Weights of a small transformer language model.
Architecture: biases, untied embeddings.
Training: a variant of SOAP for these matrices, 622M tokens, 5102 steps.
Each number is 128 + 24 x the weight over the matrix's rms, rounded and kept within 0 to 255. Layers, rows and columns count from 0. Numbers have three digits each.

# q: layer 12 attention query, 256x256, rms 0.126, rows 99-127, columns 0-127
# k: layer 12 attention key, 256x256, rms 0.13, rows 99-127, columns 0-127
# v: layer 12 attention value, 256x256, rms 0.237, rows 64-87, columns 0-127
# o: layer 12 attention output (transposed), 256x256, rms 0.215, rows 64-86, columns 0-127
q99:122125149131141138119091173153121137119165150099133149124118119140136124154132129165094132100127120150148143174123093157122143158165146124091128119115119111127156143111154109129107164172087176141109104131120129120138174075125121138133097136099106144111130163107143138161102156114100158121115142122140140105117174134115145122125152156108158100110110118141096123114123087128123149160093
k99:163127121146105143158129113134094059149112118082140122124125116142128133109112140143106124110127144173171103158131139129119120123160135146136111125116155120153131108148127124143147089135116103149099089119157103156168137105107133110114087119109131104121139115126142156118146160111121119172149120124141139086108145150150136114122174147141110101100136144151104088122134111151084101161109
q100:151143145180121101129091117164125085091122116151094114126134076144071132148149118123138131138119129153162146121127164141089133162146118108119187122156163142138129098114094104174087081145134104126150106100162106138163138128109149109111148152151114185118137105207120114099162145155109117130118152118116132133106136163132148090151125144159071158146116139117124112117158139131140141155136
k100:075090110094124102117105115102134117113143138131132121162154117123124120162127130110105107105140106144172156082135117156112135146144108096078144121143134137113151130143115120132127129175128125150117130102164151119163107164133097141087130147114140157096110105142152107141139124165163162166109134084141148123119153119094125118119119101139104100112132131123100111117132127106100140149165
q101:146135144144158113107144108106124110123121124135127140142162101130158169130125090140134128144131064121183117137135139124140100145104115131134104122106138105095147091144168112157084152120137139101133099087108106144115157138127152117097107132134055110127150123092147135119129086135096128145116135141119144160144119146123156127120147110148124133119157112127104138133123118129162175079093
k101:163131110134108100136126149103095126140100141116110164125145124147118095123131105112100114156112091112108136160149145146071127148122104132109100130133125121099097134111151121120114129062122141076124107124109091117093118134120180190124149133090137181152102130144135126147116145142072131137107165111175147115153130143156138127094123156180131168126094109140129136144080125099133136150109
q102:145117122105121082148146152139121104157134150143153151104103109151162129117138115150137109143093168130123119158130109131123146149133134127121125109096124086147131094158142156162163165156119085112102130131119108133097154112143124138126114120120161112141126134100120123155136116148170141139131125148133140113102099143107118111123142179093147146140115106135142125105131164136105125106097
k102:171159113152145136122112128124121112125102111110147116117104105157115132121140099146182158120126143104115147161110114102107121147103115097126117142134101160151146111127142152152133198158124154128143093141101103119098083124132121119138175121135140112128131130106143114142104108146151106159080127114130135114136107161104133122136106124129131136102095146131126115090135144158089123107110
q103:126085157131118130108153109142141108083122155110083110102122135152120129091135132163099146147114143131099121165150127147139111121121117129122144115114138105170114114125122124137142134136120143120145157170126129142092070138117118129105152132133112159134164129142111136118113128116071115135133145180144141104178132103139149119133128188145147121123163129137138115133131136133174128111135
k103:145154117167126123115135137138125079126118159137177125152105174145100124070136116175157113168102136129135115163111137113137114143118145114134155135128098137083107120137091147116128146100129148098127158114149104117117118151117115148136133148108094116088141177150129101079112112103150120124127143161118112155117151133105102149112131155112151107138148088112116128131176138100137131115131
q104:073107132079159121141134165134130159134152133083161126116138127102096134072141111170120147147145125127138136120141087130130150128106111145094142104123137164130137157095118144101132158135109125131123128145115145123156120141132148121112136115125127148129123129158126153117122147127146147099119107124113132158137181166132129178103097150121147111089118144152099151129128122107095115115132
k104:151154119102150116160100147129110140140154141142104131111106073119127148100111104140127110099134111101128151097125116143166121153143119127114114160106145155141110093100126100118134145104130137128094128139107154186105121123157133131127117127114106120167146125105136167100135062136154132119142103134119130130154135118099133166148125136089132105121098082085136127094153107121171130134122
q105:126089116091118135126123088123141081150123102128097141112132148160136164134142109138086150092137109118141111119124146137124143124108127121106136161082145133140128113173121125121101150168138137141105146145165129105141112088102114128101083146101127084106150167130080095096136105112100081128115141136114137138131093095104122115094104126119115123132077106166147158143150137149112136133175
k105:112107147103113115130094126121112135107119138117151112118082168133106169154128165120150134128125165119109135129143135124172122127134151143138114105159111149165113158092162155118126132133150131132135104094131154126115116172181133147134123124134135135149138122163125114143146099137108106133143127142110113109097133130130108144133123125090109120112158143102135135139077114098147102113150
q106:124125080152090137123119070112150103141177176107134125131133126160132143133108142128075098129121107147161134111133150149089180154112119122121156153139132123085141113102117094177128059129158120104124159094174110152100109133142142115074166147112155090067136129140159092090160110165102128096136129103136104138086134083115117118129132125106111132111149096087178127134145115112161122164181
k106:148101129106128122125102156112148138165109137140137126119134137125145177104110115132138139103161129178129122124159139137141118153146129133131096129117142138143162122127130092140113121132158117147128149139115116110142098118130132125138144143123101112113142150148147116156129101120147139143114154097138128121147146172163100140136137140117137066100153125079104094131125106145158122159153
q107:119143106103125105132098143150107153109116142118109100143124148094104163091151090096133137122122138141081146107099126165132110128105169168115092140130126131107140101074100106122110129126145116127113138156123108172117176120127095185133132133140125110102098126090130142118154132155143132118147121131119121143124149125100108117125152151115176133139113121131121131131175135139132085128135
k107:115106112106130130124110073141154145122149143171091112157129137163123114126121168105161106133143123146138120117104145130140127127141142140116136110110155122109120085123125128139154154106190094111136095141145132117124111084141125076104136153135135121170119151125126163137157133129134140127141145134117121129148184111117146125153161161121122160124127149138116110140120125177159109131139
q108:164168112083119128105114146118149148134164092092120138083122107120111183143148146096108148124145101161135151130138110091177125078096138139130118156121140106109109145179096160139136142097150112121102115116139134137113114128162123137095127123131143142125092141140119112097113107149151125123149133125130142123111069098101135143115157146149128138091131127118141107111125146144138155145146
k108:108117078119110152110086124120131151176114127130099130090127152120128194141143139096120124079116126116138136141127150096114123103155126179134125117147128122123123149138125129153137133161067134131148146128117117137115107143144154161143153144108120180111108111106139108091097107144121143110132080136134175152114113128129140163133139149156156144119129136142181128098139111192135129112142
q109:110150150128135150127121124132104089075138135075094185156123101123129177152113081100107107164111100093059158125121133129104072152181114098132137110112116080075140101159126124079113120131098131112090088123139099141123150081123112129081127138115123120089137127131142122158090128126158134126111136140129182132156094121136139129154117112138114137144101102090109124119139113151152128118140
k109:141119099135121138118155125106130158114128119122096134147125081145129130047124150123121136115110119121123175109165109130144107157124114142096104160115138125086122113117132170102127075178129079181145118114116131130129150134109108123128146143107139128112136124141132128116094125146136105129128135124148128119093108159152142184171162140158113134107177117112122116150116147142149145162099
q110:156091142157128105132130107135143120096106150143163140129147115135154078165118101128159120098130087138116163158108129145144105123159157152158138101133110112129112148123133138148138145166124158109135130112154110135134106133127145078129122141114139148096128154128103134104124144195125110144137151114138134146094076134092121074126137114115111131161142139138131084104147144098129130116156
k110:121093103147135121116151104133106139087110160109139124137139115122164093145121138114135129131102152144112157125133128122137114131127125085110104096123102142149086142145179110109109149146122128133119111115131127102129126123135131134127109138144117094124143108122157126142113166144143158149135126117088096149133144175106136089106122153162096135144120129114114152136139102094120114110125
q111:132121133141136143144123158130147115134165151137120154182122129122123136135160120121116123088107120132102112123115115128101126147130115108123123145151110124103082106158098111156112074117107145104149099119123141132138123138130123099103113146167159177143118105161116093149146102099102124130104163095154127131108124098151155151104142172117119164110102161124146109118094133124120156103091
k111:119114142162152048116113142135149126149109110167115110142141106120113116136129129141132095133112117069140096113151152136124137131138142101128100096133130146114146113122152106110086090115116109148155140073143150138153168166152132137113099152144156154121125171064110102131106126129092101159118118102129134128141123123128125100102126158105079151112139133114116171107093114114081120158070
q112:151134087111135157149132176105124149115118111130135082172145146123091113128124109096133113099158127152157159143132096177124109138089124093134113140145117178122127122108124153086112121099102161153165116135148180107159115145145150144121093139106140153108128106096161147153138152136097137125127077130133115133148126153113127124093106131123172105126135127138100136116121115125148097115122
k112:137122134147127126168142126132146099143143135107116131143135127104143149118130132172131120101122102136140142082097134172126135127105135156128123105119110103118118135168141124128132119162120114116122097127116156131113129086144139158109181126128102146128131127166114146099163123117128095158128137144088154111110126157081118147138086090100161123135112130127170130145136143104140172139128
q113:149115138133145154140110105152160147086079104165127082153152149179089116099129139156102126110125100118151172140092141157124084138139149108112142155086118139111099109114131111158150119122086149113115122121128103160126149109114162132114126117151122103122135115135123134096154142096124149117136123094170161103132152153108105156128123140124104148135125154156147105095133144141130116085131
k113:151085135145112120118135133149117112092143103154138126144100105122110170100107117111150101122166136136102101122121119151154144093124143132131138102110123134140157125117118126150107118088129099098116156124141146156126147095109151106130098141103111150115138121104164134150117162127127136136133120138121156149078168102060102155121180115120114110138117136151110139099135161147169136133130
q114:131107104083151157132109119131137090153080140127137143060132157158163177122085138074093114083077139137093136170125151094130145101139111145151164137124141122114090127137099125136146129139138113151123114110149085120135128083123126134148128135130182145147107084128142111084122121128136108120170107092110105134110131158121126110099119124164124087102101154124143144148128108142128089122186
k114:130152124098123129085104144158131114116097098131143127126112144121140139131113144144120158147184124170089120166134127108118137101136086126134086149125144108136101141123140107136112168145144120142121122123092151129144107101144084122178149126121151162127109105148129122142103097119219095106102103143139146145137107117128119146072131127141115113134111129146125083094096131145126085100143
q115:105131118122143116116118083120107135141118149121119107099103098127161108134152112127157123145091163143104156152106158098101115148158143127124152111113127085120146165155121095127130130163129155123139174123137109132140110127142131132119165082140086131085146139160128107070089136121133103104158159139122125141084118118122129115125112147129140153143120130127124119152134096151125152114108
k115:081144144129129128139139144121119132189134122126137122148127136102130150161114130128135160129074140147117125148120132147177133135106094147117123130150127153153164095136104121116140138099145138127165129143103130122159118132122084141163170144132117148086150081104131147114123177110168114126147112157119103153154152114131123119136081156144126128124139074143127115163122136148135140070088
q116:083113145135143119149129072105115095127119148110111076105117174161146099136198110123125145109112130089151150145159104106151156108132132147158094144138137131102096129096120132169128123119163102087147147127126120115081125151147176106127124124168083154164161100151103117129156141146105149105177131137122112130125096113149165113116112119122085147142124119168142115141105136131135106125147
k116:119087134156144126129136108103115141107118129132071140164137145164147094141123075137140128120105120087130138168141103178148109111097141133129128124084110130154108134064146134138106124139140072105123117113105153127154137108122123133136092138156118118148102108113149122127189128146137113109123131148098101110137137095120128146091104133126085107121092124151104168096122095158116102098114
q117:160150180121118104109122173102129076132132141107086148108124135091126110150133091135146128121143126107118104151138103142131095106117118107136142088122147156107103140136146119137124103129069104102128104152124140157138124125134139101100098154182088112122171140147118131150107138100170138116135111125103124124145113140100130151131132144100098111108121141178131127141163121117138157105103
k117:109152134166112128132150129114171118145131128116124097159101140127097098174177143131113125178126127147087119128132114161102103145116142146106125105120134136103154132119148093173131108129130107140100124070131131170107124136113145132137140131140109136107145118111163143143135116102136112131166130139143109143153138157109149149151112131141099124122135153138123065172152179116164179106110
q118:097136147112112135133106126132155166140089142123115131108135105102098093098135126130082116144159124170080122085106181105160138158108110145137128144125121112169119101162123125148149135140138106158135108109148101123108085127148200162127145109121143130113095108126081125104114116114124086143178134154111162123078132133114169106128180139159108136106117143129121138174119108137145131110154
k118:138106119099129163099100133097137129156125104156127099132121136117183161101127155123099156120134113151128144164112112098187175100104144098128101110106143114148203136103126177091135151130121125139102160150085105083127146101110165155116137115109158139152124116115131123142130134103157115111111124139167132131150124075142145161168093121127136156150135122133105156148128079161135095114136
q119:096145149112113164118174137140149132144119072138127127111121142116162154131149174126126158117126125106164117108094123118137128115085129144112150129092150084127174164124110131149124149111082179127152094153129090100134135087147171139093124116162146104169101200089121101161110127101134147124136102167120133192113131110131096162095148113112164132129101120134174175109153113101123157078076
k119:095119154120090134154143113100128090158107097120122090146128147132164123133087140089124162127146113069151093123104156095123087108147113141083140105134108107130117139176159174117141155114090122146126144166096113148142112122151142113137140147135174135125117113131125102170100134149093127127112113122172139135099118124135116143133127142119161136146145133149119151125106153121138157152074
q120:119135122135120146145130093159104134147117107126099106148144124116132147108101115123119138164136112145154126139109108109125144146143141112127124113117154167113113145089117097180095105144118151142128132132090105084094116135091123125144131125121143112159161107122120162099114153152133137160095146158137137140118165111130123101135141138120169127129113134148094106122139134162151095129157
k120:113134141134143143164124100155117132178127160105161099128120123154142125105123149103136112165111143120152120109130106147127155133149123116124121144105120143122122166110153122121110150145165129116125188139146148121107143106140159127106134136112109129113146108104114151093109127135145162146116160158168143120155129124155125097134153108133143103128111119118096083169157089155142101135145
q121:107125107093091137081148159111123178121127127126115134124129114103140150156099151130122165137154098142097135157146119173111143154142114126122132129110121135122159117110172168115135075151116127067122113118146114132130116109089136154135145112141140135099149105145151106149154120146162119112158151084100129169109106153181138125153180125129102120149103146091132089126159114114096125142113
k121:054116138109118124094124105126111089164124118149145167146122076138147143128122146132105135128100089131132170130128152134098100173157108138099178143138160100123142110152132130125154144109079115125126121135158156156157135108143095138120167121124109122074126165096116106172147100099146084146127123116113149148149082125189141153117090129099083121164126114130105128134118095097114167136150
q122:104106141127135146137160100105139129112094133148139161129091138142144161137148143134077152130100151139091128097135076107115088138136102112123147108096104080129120163137154087145160103127131132095124129124117159180129139099154131136091130125091089115081137127125106122112136102107160108098137101122201167138140147134126142147114143154152147113151119131104119120111156093155145155077176
k122:162162115096162125089125115126149152096112130128138123125129080133093151124134115130171139171121109140159125157102118157124103145098136145128132134141126113125156143183166111152118119120121159114113145125153144137131115122154131157075129132126125143133137150070130112125103091099141104136103152154146129118091135095163151155148172167108139114075128099097160095151129124110122112141134
q123:093093125080156144144155188152102108138115144150132106117082127114094095114118105139146133114101140107086119102121132165110097104089080122110119117125112159073133171133145089101103176176119125108132076148095131133119156112107110100139145135099106151178135155184139146160116127128175173115101086133147151138183145154121121170097137142141100156106156136149122123079127100163109137073174
k123:140167111136111119100138127133129109149167112101130147104096158095116093107130125107128140134141139151148112103104113117125164121113149102150132132082125142129109117138157082130108128123133127131120072133090094146122109137152145096093119115158133138126105158117164105109123113140169115155126116139160109146148112130108126125153144145148144122111131122092135156151147145140156151151163
q124:114100136121113128114135127111164151132155126093066156094136160127114127153164133123112144158100135109110115146139110119127108125139121078146150131073180132110127154160155155160133152133126112125122131125128118178114097114141126144069108104158142120107093125140132130125136092146074108127185105121126111130133113143120118160112082112119133190163137102130138175145123089098129092094129
k124:130150126143118101116153140125127135137098110132118149098100101104128126128131117120119111177115112105142146140111128134170135118130153115129104129108090130102136169086118126112142169127150132082094152122099173178144138117109111142108106120154076165143162146113144108127131109152148110143127116099077128168152122167153121169156097106142147158116097126146102128107128146111120111160114
q125:110145104140109129155140123136124108113117162146147120176143178117108147112082113154130114130169188171165126152176081124133139107113174165152106157157118177161116156077121134128118108100151116116141155114131091183113101134131115107128121095138090143145115131130094150137108145125139132105084172179105107135141099113124144126160138140156154093113113124128126107137151137128147130139115
k125:148122144169126157130120147165121139145135154101127143108138106108121120135101140108134142164122137099144146097090097101145080129154117135101135158109107092117118136126081134175085136155130095119105128127138083151101129113143098151087100141123137109146120152116122143136145180106142092165117147121168128102145142128115114136125126132120132110128135127117120125159197127141126113119121
q126:115114131115103138163120133119128133144111105146151156117151159120155097156102143140159144106110103173114122118113098121083122103100096151157153145145133141097145106109117118141119112153135169099149123148098136174139086141084123141144143090145091159111132121105126154142128133146100140150131134102156122128104112152154158141135099149140141141124121125149120165126149111116102142123124
k126:161139091122125123121125137144151153126132132171159106157109111123123142160114157153111125131171110119164161142140115171145106101159095126131111124170082151154135120074154101108118117070121198145144135150131126103163115126165140098107144158171145119126181077160132127157097183130123127097144099136119084125123130174138141156150096139117115124169122138102113105098101115111108144158099
q127:113124146088124142164147097139140148097125133134132124103147134086125128103129161120080154098131132125089071160096127150118123115153149143127107127090123122087158168132148123081131142149089125168134144108103127121135158126142147163125125172145102120138093096161132104136136170133090107119138072135145138080095168073094106112156108112157112112175116122130145138099116120109103141109133
k127:090108122105141129119122103145104096162129103112123101118186166094088140149158117096112108132141122117144053108104162128163126169113116158096126123087126087125149152105154166124130138123141133132143104114144119125130123143120145126124115137154136127120140076140123095149139142147187170137130109119112126117113145096110144141103128123136121136119114094158165148121169143103119153168190
v64:120127132113113117112176154133124129125139155150112132123136138120107113132157169152119077090111092085089103137149082090150117125138143167093155134141076125111136109171137104112173092086125162129163134140095167145143131116114149173123099198120133132168168151086130119125124086128140122183128124101081139129175133149143107137162170099129113114172153106081110164132161145107109148117133
o64:182120134141107138118096109153113118141148139104137139127166175118110154166137136132105144150163105100148128109134128140164168125160148151129109101127079171131096162126169135112140113133113155108112180151152118131090168179118126119145125119110121135092159142145120119135130109122078151111145106075099155114118120138108107126117137140105140108135132112152111125138171121084160123122142
v65:176131116184125166146088166121157139155136147130132130121141115144110138121083146186110127123116129115126120092101173123109094128114077161151127150070141152109116140150120159119125140113163092128158131158142156108154146137085136099121130142157127120106111104102148143132108151142132110134122149141109136161111120100124166143112106102113169114100131143121134119115101114139141107141148
o65:129124106115115124139134125124133157115093155159110111099106101156168145173180116119142119151110117111146118145091127092142137114125121126143105149151113133117154101120136091161128130124115151138107108126117102133127150118121144139111135109135136207126123083117139131153166093151214113141105155106118130145128134095117143152115148108133110111122136117115135137139104111151102083147130
v66:158143154164163141134151103106132185152110129167118101157142116133142138152120094131076150135093145119118164066132126136141123138112114077105108177123080143114097139136143175110155065121144120119102104175156143131189143126114158134153123114112164132111115167127165115136128172102162156140105172107152188071145145125102109144145146132157140144161131139089086113111114078107119122101108
o66:186112133150143150131137151120099146121121133129111130116072141139156103123132088166115116134091177113139161133098098154113131115117184128121158119107141137141114104088160113136098151134164117118158111179138141118094154155142122139128124116143112185172110108125114165137141157161127115155151113117099106109162114111107183116134109109118129113205112109117095114144138111098134126123189
v67:097139115137119124159068092120161126126095052130136139120163083127147135153137125138090174101146167122097179137112132137109175166124089084162060176129179109135101141115131095166127108170142144096173070109121089144115114086137197131100117174143164114147122151112136146072128192074173156124108108133134116124093092129161104121156097204099160148155133120172106129142086090112167113141107
o67:077147175098137103143075102109141113148124126156098081072106144137103098129112125159121134139128129118143124154150142135154103138100177112126169146126134145134117130071100124135082162130131089111144142134111151131107092132143165111160138135125113091141155126119131145112162119152122113137125130164084131126097133163136136095104152158101143109119177118130084087130153099104149094086140
v68:106108116114117120132138116120140160138153155094107163115130130133117084111158130114100144134122091125111132113122150111137132134132140142131140108119095145091200118151111122116137143126107130106143133146158145084142163137135085117120079135130116086169125115135143112105137110112152135133097096077128123135131105134144103124149141083104104101118150140161128157123111149156072106157102
o68:120107145136135101101101147124140149132107118159127112136115124114117112113157149102165122143116117164151140089137121113125116124127084155126093086132114117168118109135083154178180122130147121140124150105126108088101131166092133158152136115134158098108150123093118138088139131137081153128112105131105145124139132129156109139132090105112141119139165104074132144118139159178138124104103
v69:113080202076145146105151142124147122133157136115164136139103131155172123130125119115129147106131073115128144088118129134164118138149153151142135131142140163154107073098123169150138148134172113101116151093120141101104104099145143124128144116075156128102121127103096085115131136149112174121165148098196163096147135100102112065143125138126124087071115101145099090091118174097134150125126
o69:145174155149126088111126156119123140135115155129136117156107105129138138120122115158125127138133119111144111108148122117144160138092147113137142148123121174193125196097192123072124120082127138116093180133126132134147114169125089121077171113164137148141145112067136162114137149140083134141113127093161081145166132123121132145128121131132086139109114131133132144178102168159170150132147
v70:101129135147116140137190111179109104202129110077144144178109133180134122116138140109124123115122156131157114116113107146135170082138116134089111076126120083167147076183127087116122118158117157159119120153117142164147118142153136171145152110178123091132094148117179084068140123109106146104125092163120072163192143117141152119156136111093136117105156097133084112115138185154083212147125
o70:133128109145131137142073114114099095156117108078121124166109096100113136102119073106150125112128107127136106124122126120123157117188169136124124073096158155115089156153099133137115116111128136132111127090144138098122167170131141145129117131121095166080090115110150144085123180129115130126156111129145123046107141117139110138146115121133137118147106151147068104124154162139147123172085
v71:070115145103122135118100103181143177138120140128128144127134173095174107150133127127118161141102071093101126144123096143116135149119096123116122081113129111091122145125107119143107084141168128163138110115136128139134148128102092142150142217121121087166084152052136116173163112153112096169114111090126146150124119126118136077138089105130156133099104076089130117134173123091133159157134
o71:142156154174123146131141116118128150092109122164117117091113111156080088138132122098116153118127081114138143073147125167103108168106142083069114129102121133097095121163104137106112134150126154119124143145124132104194119182114134122113122074166166156107104149112124079151081136142109109078123167121136130138087131169112157103167132113097102172123155108079101118125172141099149129128147
v72:118128125126117083142171183125135128142114159092159110113160113106178135107097144133190183092118152158139118145159071115129113105151104111130121095110175104084114147154169137150104169118138111138115148084163128125156169087117149139143149159127128074139154126149136095181162117142121131134073102111117125146123177163121124109167123178108116158093158100158147158115129124100151162142092
o72:112131100139110117105163137155144123140142140139115141110162153165113124122139140131137170114106144152146083139097095100110133110136104135122137120122137142130110107142098133156149108161127133139099135108142097113145163123132105146104166136147119146084158147140099141109114152122138190121130114148089142132093159127089147121126133153147106066100118099125111114125147129120141125092110
v73:100106170081120149156112103131114123109101099140113147149187128143151144101165135117139144115121101136135157116151122093109161154124136167158121124113104112113123143146135101172093098140177147124107124129110154116179121141135125084152120138116156118140133117142084070114134122105098105139133124084141114163120106139151104167144130150118144154088109091191148102139156072095115151091131
o73:120125125111097140150119123128123169136127113128109134120123137137120122112147173076110135103130161107170131128112128143128111121089107112125113090154163108115154184133116115093126132142138133107107103136113157125080155148153171141085132132160127116146140126070157134158137122112147095151119060139134156109123137164116084169147071160139147061118117132115117124103079144169163156118142
v74:100103120123075116102141138184140115138125129102149101146096145118158106133152099136168137129140102163099162072126153137171153144167118140100139147141106102141166134114111147138123108110111143131115131138185130145106071162157109134083094123104178128125072155107120093103105122120090124135091139145118125150094184164102132121158094136160097139124110151113106138153156069080138123079059
o74:113153106137146120125141113126176151144091131143117146112142123133127148112109085147142151152117140150120123085135107104091128140140117133140120121137118116141170185101130120139130122137148153166128068156114142119122125119140157124100148127132107136119138131124110084158138118132126143137127132106102168069127143141083119150098144145128110138126171140071122099145166114164103142132187
v75:144145071120124086133136130140171126141111131141126109150118126101123182127111113145113159136112110138139161143107075121161100126138094140124084156122106116126104147137133108134109154124143096109164129139134115103122114162140157096133135108156145105134113091155129139136084148136115147104151117152125125095125142132169182113093155127140124109128152116153136115107140107136128145122159
o75:095114188125138123113140133111137110094119118080154113121132138122135152116163109112153188132122134086109134128136112135132082078096142132094136110099127115120124113128142141154145145139143115152145140108087153142148121124130144097130105131129132136145118139144114154164120137144101151156143137158110136111112109145120118134091203127159137088097102141127123136083115130140103111107106
v76:110094180141111098177152135128134145142138144177116108149164146124175129103181095128101089082102101115119127136151142132160118117118125135140126128132111138083191144065134149089144165099122093152142158111083172149117174127142128118098149127128142149152124127160128127180079131135123119093118129112130106118076083114183106128152126112126123070115077108088125090207155118158131177123130
o76:175110136129134152118152158126135132138111121120168121098097102114112158144131099136130147104095120102131158114110110099130123129141107141144144095127132103136109143154109164122127128160146110150094127130139154122145108115128030112151147107115168138131098097144136130130145103125175132137126102083144131117132096148142066156148164124094159137121134159085114128090107131125155133107136
v77:144148140134115135159086106105136113100104133131119153142120166167146147127127135207094102107099078097128138129102122095141084091104168152106123146184153127110104137143107111111069109119177134121186148149122114134154121106133162136104116156156184132113122101178096115154086145126100138165138117167125162118158080091127182161112171106113183126116083097123133169138150120145110144104128
o77:095103135103138163138191142133139139079104162183172142185151109153118168098117143137121125121140111096157170139117117176149099123128140105143113139128111164125114141137159078085114099114120115139149164149127111127114123146151138101102125133138137145146124094132177103154146149117114133149133153139153128127095128099135103138170162129157120125141100164127120129091123121140136138133157
v78:161072151175122103148147154124130122100114128119134085087136108149145169122038140098108162116154092088159098147159159137153127107109140140114113161174162101171139113140115147100162139124126162117125152178151160154136131136082166107155136130077113122121191106121100140164148124087165147152106153123132106083101130136139145143137186053134130116122127176117133147089129121097136121138105
o78:150086124126164093151127186137159142094116106129148094126170116161142160163146121113122065125124135137133166186164111101117116119109114154134144124104072120101124112153154117096138168104106133100109137091133140120151116123156124162154121124152115156149130138116147139136113117118099134089133111137128116136142071133100141145092072151115087104099116148119138137126096141071088120124165
v79:129148143144150121115126136188123086104123163149119114121073096106148158143124148170130105136107137181124117118090111070128113165126158121161113124137127146098103125117176146168145133106127110116173066116136107147126166111134154107105169152100112062106142085116108152115144121139118111148134089130131143108120127119151143124120126144125136136126154128120135132131107115145105165106128
o79:129135135116111142116124073178115113127141085114136147115115144135104155127126113103149132134114106122122136157140133090113109128117124126176086157147118161138103112117121117116146131124119117133163157136099091116078151132139121152101102150082165087127128111141147114122125085118156124113124134168125143136100128110111124154118152158157125118178170135128121139154090122152119137121157
v80:091081094150117143185097133148147136122141101095110144124137081124108121069152101124132149096124111123118119104112131138087124131146123194093151090073135113145124138136116126159130103127143133142105106125137084150118126127138135152140123089105122077130161139144121123100171112166141114136142136086083152139110147123119119166127114167114132142136119177150142119156129122138106113082119
o80:113144085122122116080119116126140133104153114124109153124122159117131120106142136128118144157110144141140142108134141073150142129135127188093134092102159105091150116126107125152110142117128125102119141110106114151086127119090148151089128124125121125126101123125113167185106136140118122082125123143128101161116133162138139140128132176167120185157153132121114097082123146113123136129179
v81:132114090107152120136118121087129136103119129148097133076155154146128112116148121124168155153134121134116077158147052169119133156110069112137142124140112139178168127125118171137132133148123126046100105176145116129111088140114131127151159144150098145119156176148139095150125144060111152152127107128122131132161128098147114120138134114136120126121117137198155150123137126091150143160126
o81:139165148134147124141118124153091108140101105105185119126076166149105104143124127135130120142116114159104141136148145138113128133105149118149115125149092132131175171149121098128124177097108117139134110144111135095153121087135134118170169100144073128088167101117101183144165123152167173128119118157144115157100133080129096109116086101142181148112154131111141123140158142102135150163102
v82:119138138107102131114127152157164120136163161130163079142124173126183112150130088129157105118159067115128140120118103100131141163114154102076184127164092101159118121138142149179135129059171134137104137122145113131121140112130136117096113181139154157147147139134095126154145132089077099138138134134156165138116149152175101114166110109074146099139121080132119120123127145087140118150151
o82:125121109152118137135113106143148115112117134108166091117104134145084173143092132117161107100154101163133176123122173086158096162118103096144101139137129117135154099113129098163098099148108134110127149129150128152129096148089135090101099141172108126123141139125111151099101100091103101098116173096133096093111142139077103124118109103118134121108100112165160163111148162161101164141104
v83:151175150151089046103131129153139099120141102101132117129121101145146145122119134150139138124110146134056105151134160144078120130134110108117083140122120107127109179121157127181150132085086074154170150150132114131108144076090147156090158154113100149141143148171159114137135161149084103146146136117094109183137113120148112112128138147079135130118160104127077117151110147138101093139139
o83:110142100122099179103172152108171160150149115108128094090108158106103153162075150135176137089163113129150150131163085172081123093091143111135159140100133139146079143095105156132138127140128185118115165136134133121109124122100157148108098109112098083096124114101127097137145139158119115060132122138048103123126152148151126132089101168139119102132144154122191116096176118144104132133099
v84:111130154130090095119134152120174134160124089142112140138189139167180165109163133165151173104086107118124117119144112068111132095163129136170069146141133143118123105098149107095084147144180120114075132175103114097106129126116112103099135114136117111133190123164102097090157170091070157123125107116146134148177124151143058152176136181100138096085146111160108115103122118171135135150078
o84:125073125147102119109135108129129131155133150126120124135145123092145129142158134109106166081119101146142151155125130147132129135105143202160138170162076192138134133091106121109155126116158115107137130101116092150095120103145180088139138137164092127073141105075125170094157131105133088130123112177049134123105120176124086130154089114078100143107123091154135120073139148159127134127137
v85:108203112087093118083124120134117138126087125131145150095124167140118143096159131161166141137108168115146140106101114174128151113097099112118155124145139141136099123120111099103087136125124090100148109165082129091097101116115101108130130093140156158138131117130148137120146131130123144101150108137123108120112133129107087084119131106110097132128130117171132128092150156140121130135113
o85:129122145150163171135137154104121130134097149141143120136108111095108110112118150130126109132153134132137108134169154154137111124131120122136128164115136134139164109132138144102131091140128107140114178122068119137101116129124111137117136145101133070111097154121116134076129160113128116128145134149136117142157138132161151165128149106129188089072134138124118126143146100156097084126117
v86:131139133137116102101175178126122146138157108128133089091143140133102111121088137119154090123179154127114125127100147153113197144095159134120134088108118161121132117141161142131106114125149109118088118126111082112119143150109099121128142110064136116106094141104185143139104101088163122149114124101168102118125169146126092117097048082116094156083116107105143128166124131141128107118165
o86:161120114158107093089134114140120118164180132128082130138117122170144101145150087087155114138111114110126119114188086074114107147208140134147145141134171145131123113143103120111140107123148133101107127121123128149125151129134092116088147119091167093112137117116109129175119129149134150128159146114147169138144085159120111130128090141168119161129123185112127094131176141149131105105105
v87:149115101106164145117162130109087139122153114141127138087119110133077133154112169142136077111175135199140129148145184100163103134104193146095115119105158123159192125117120153127147114099141126136113124126120123161144119170132097138201093149127113160126120086127186140126159100128213115131112112113110145130133151128100144156123141130127143131142143099118106111144058069123137129122163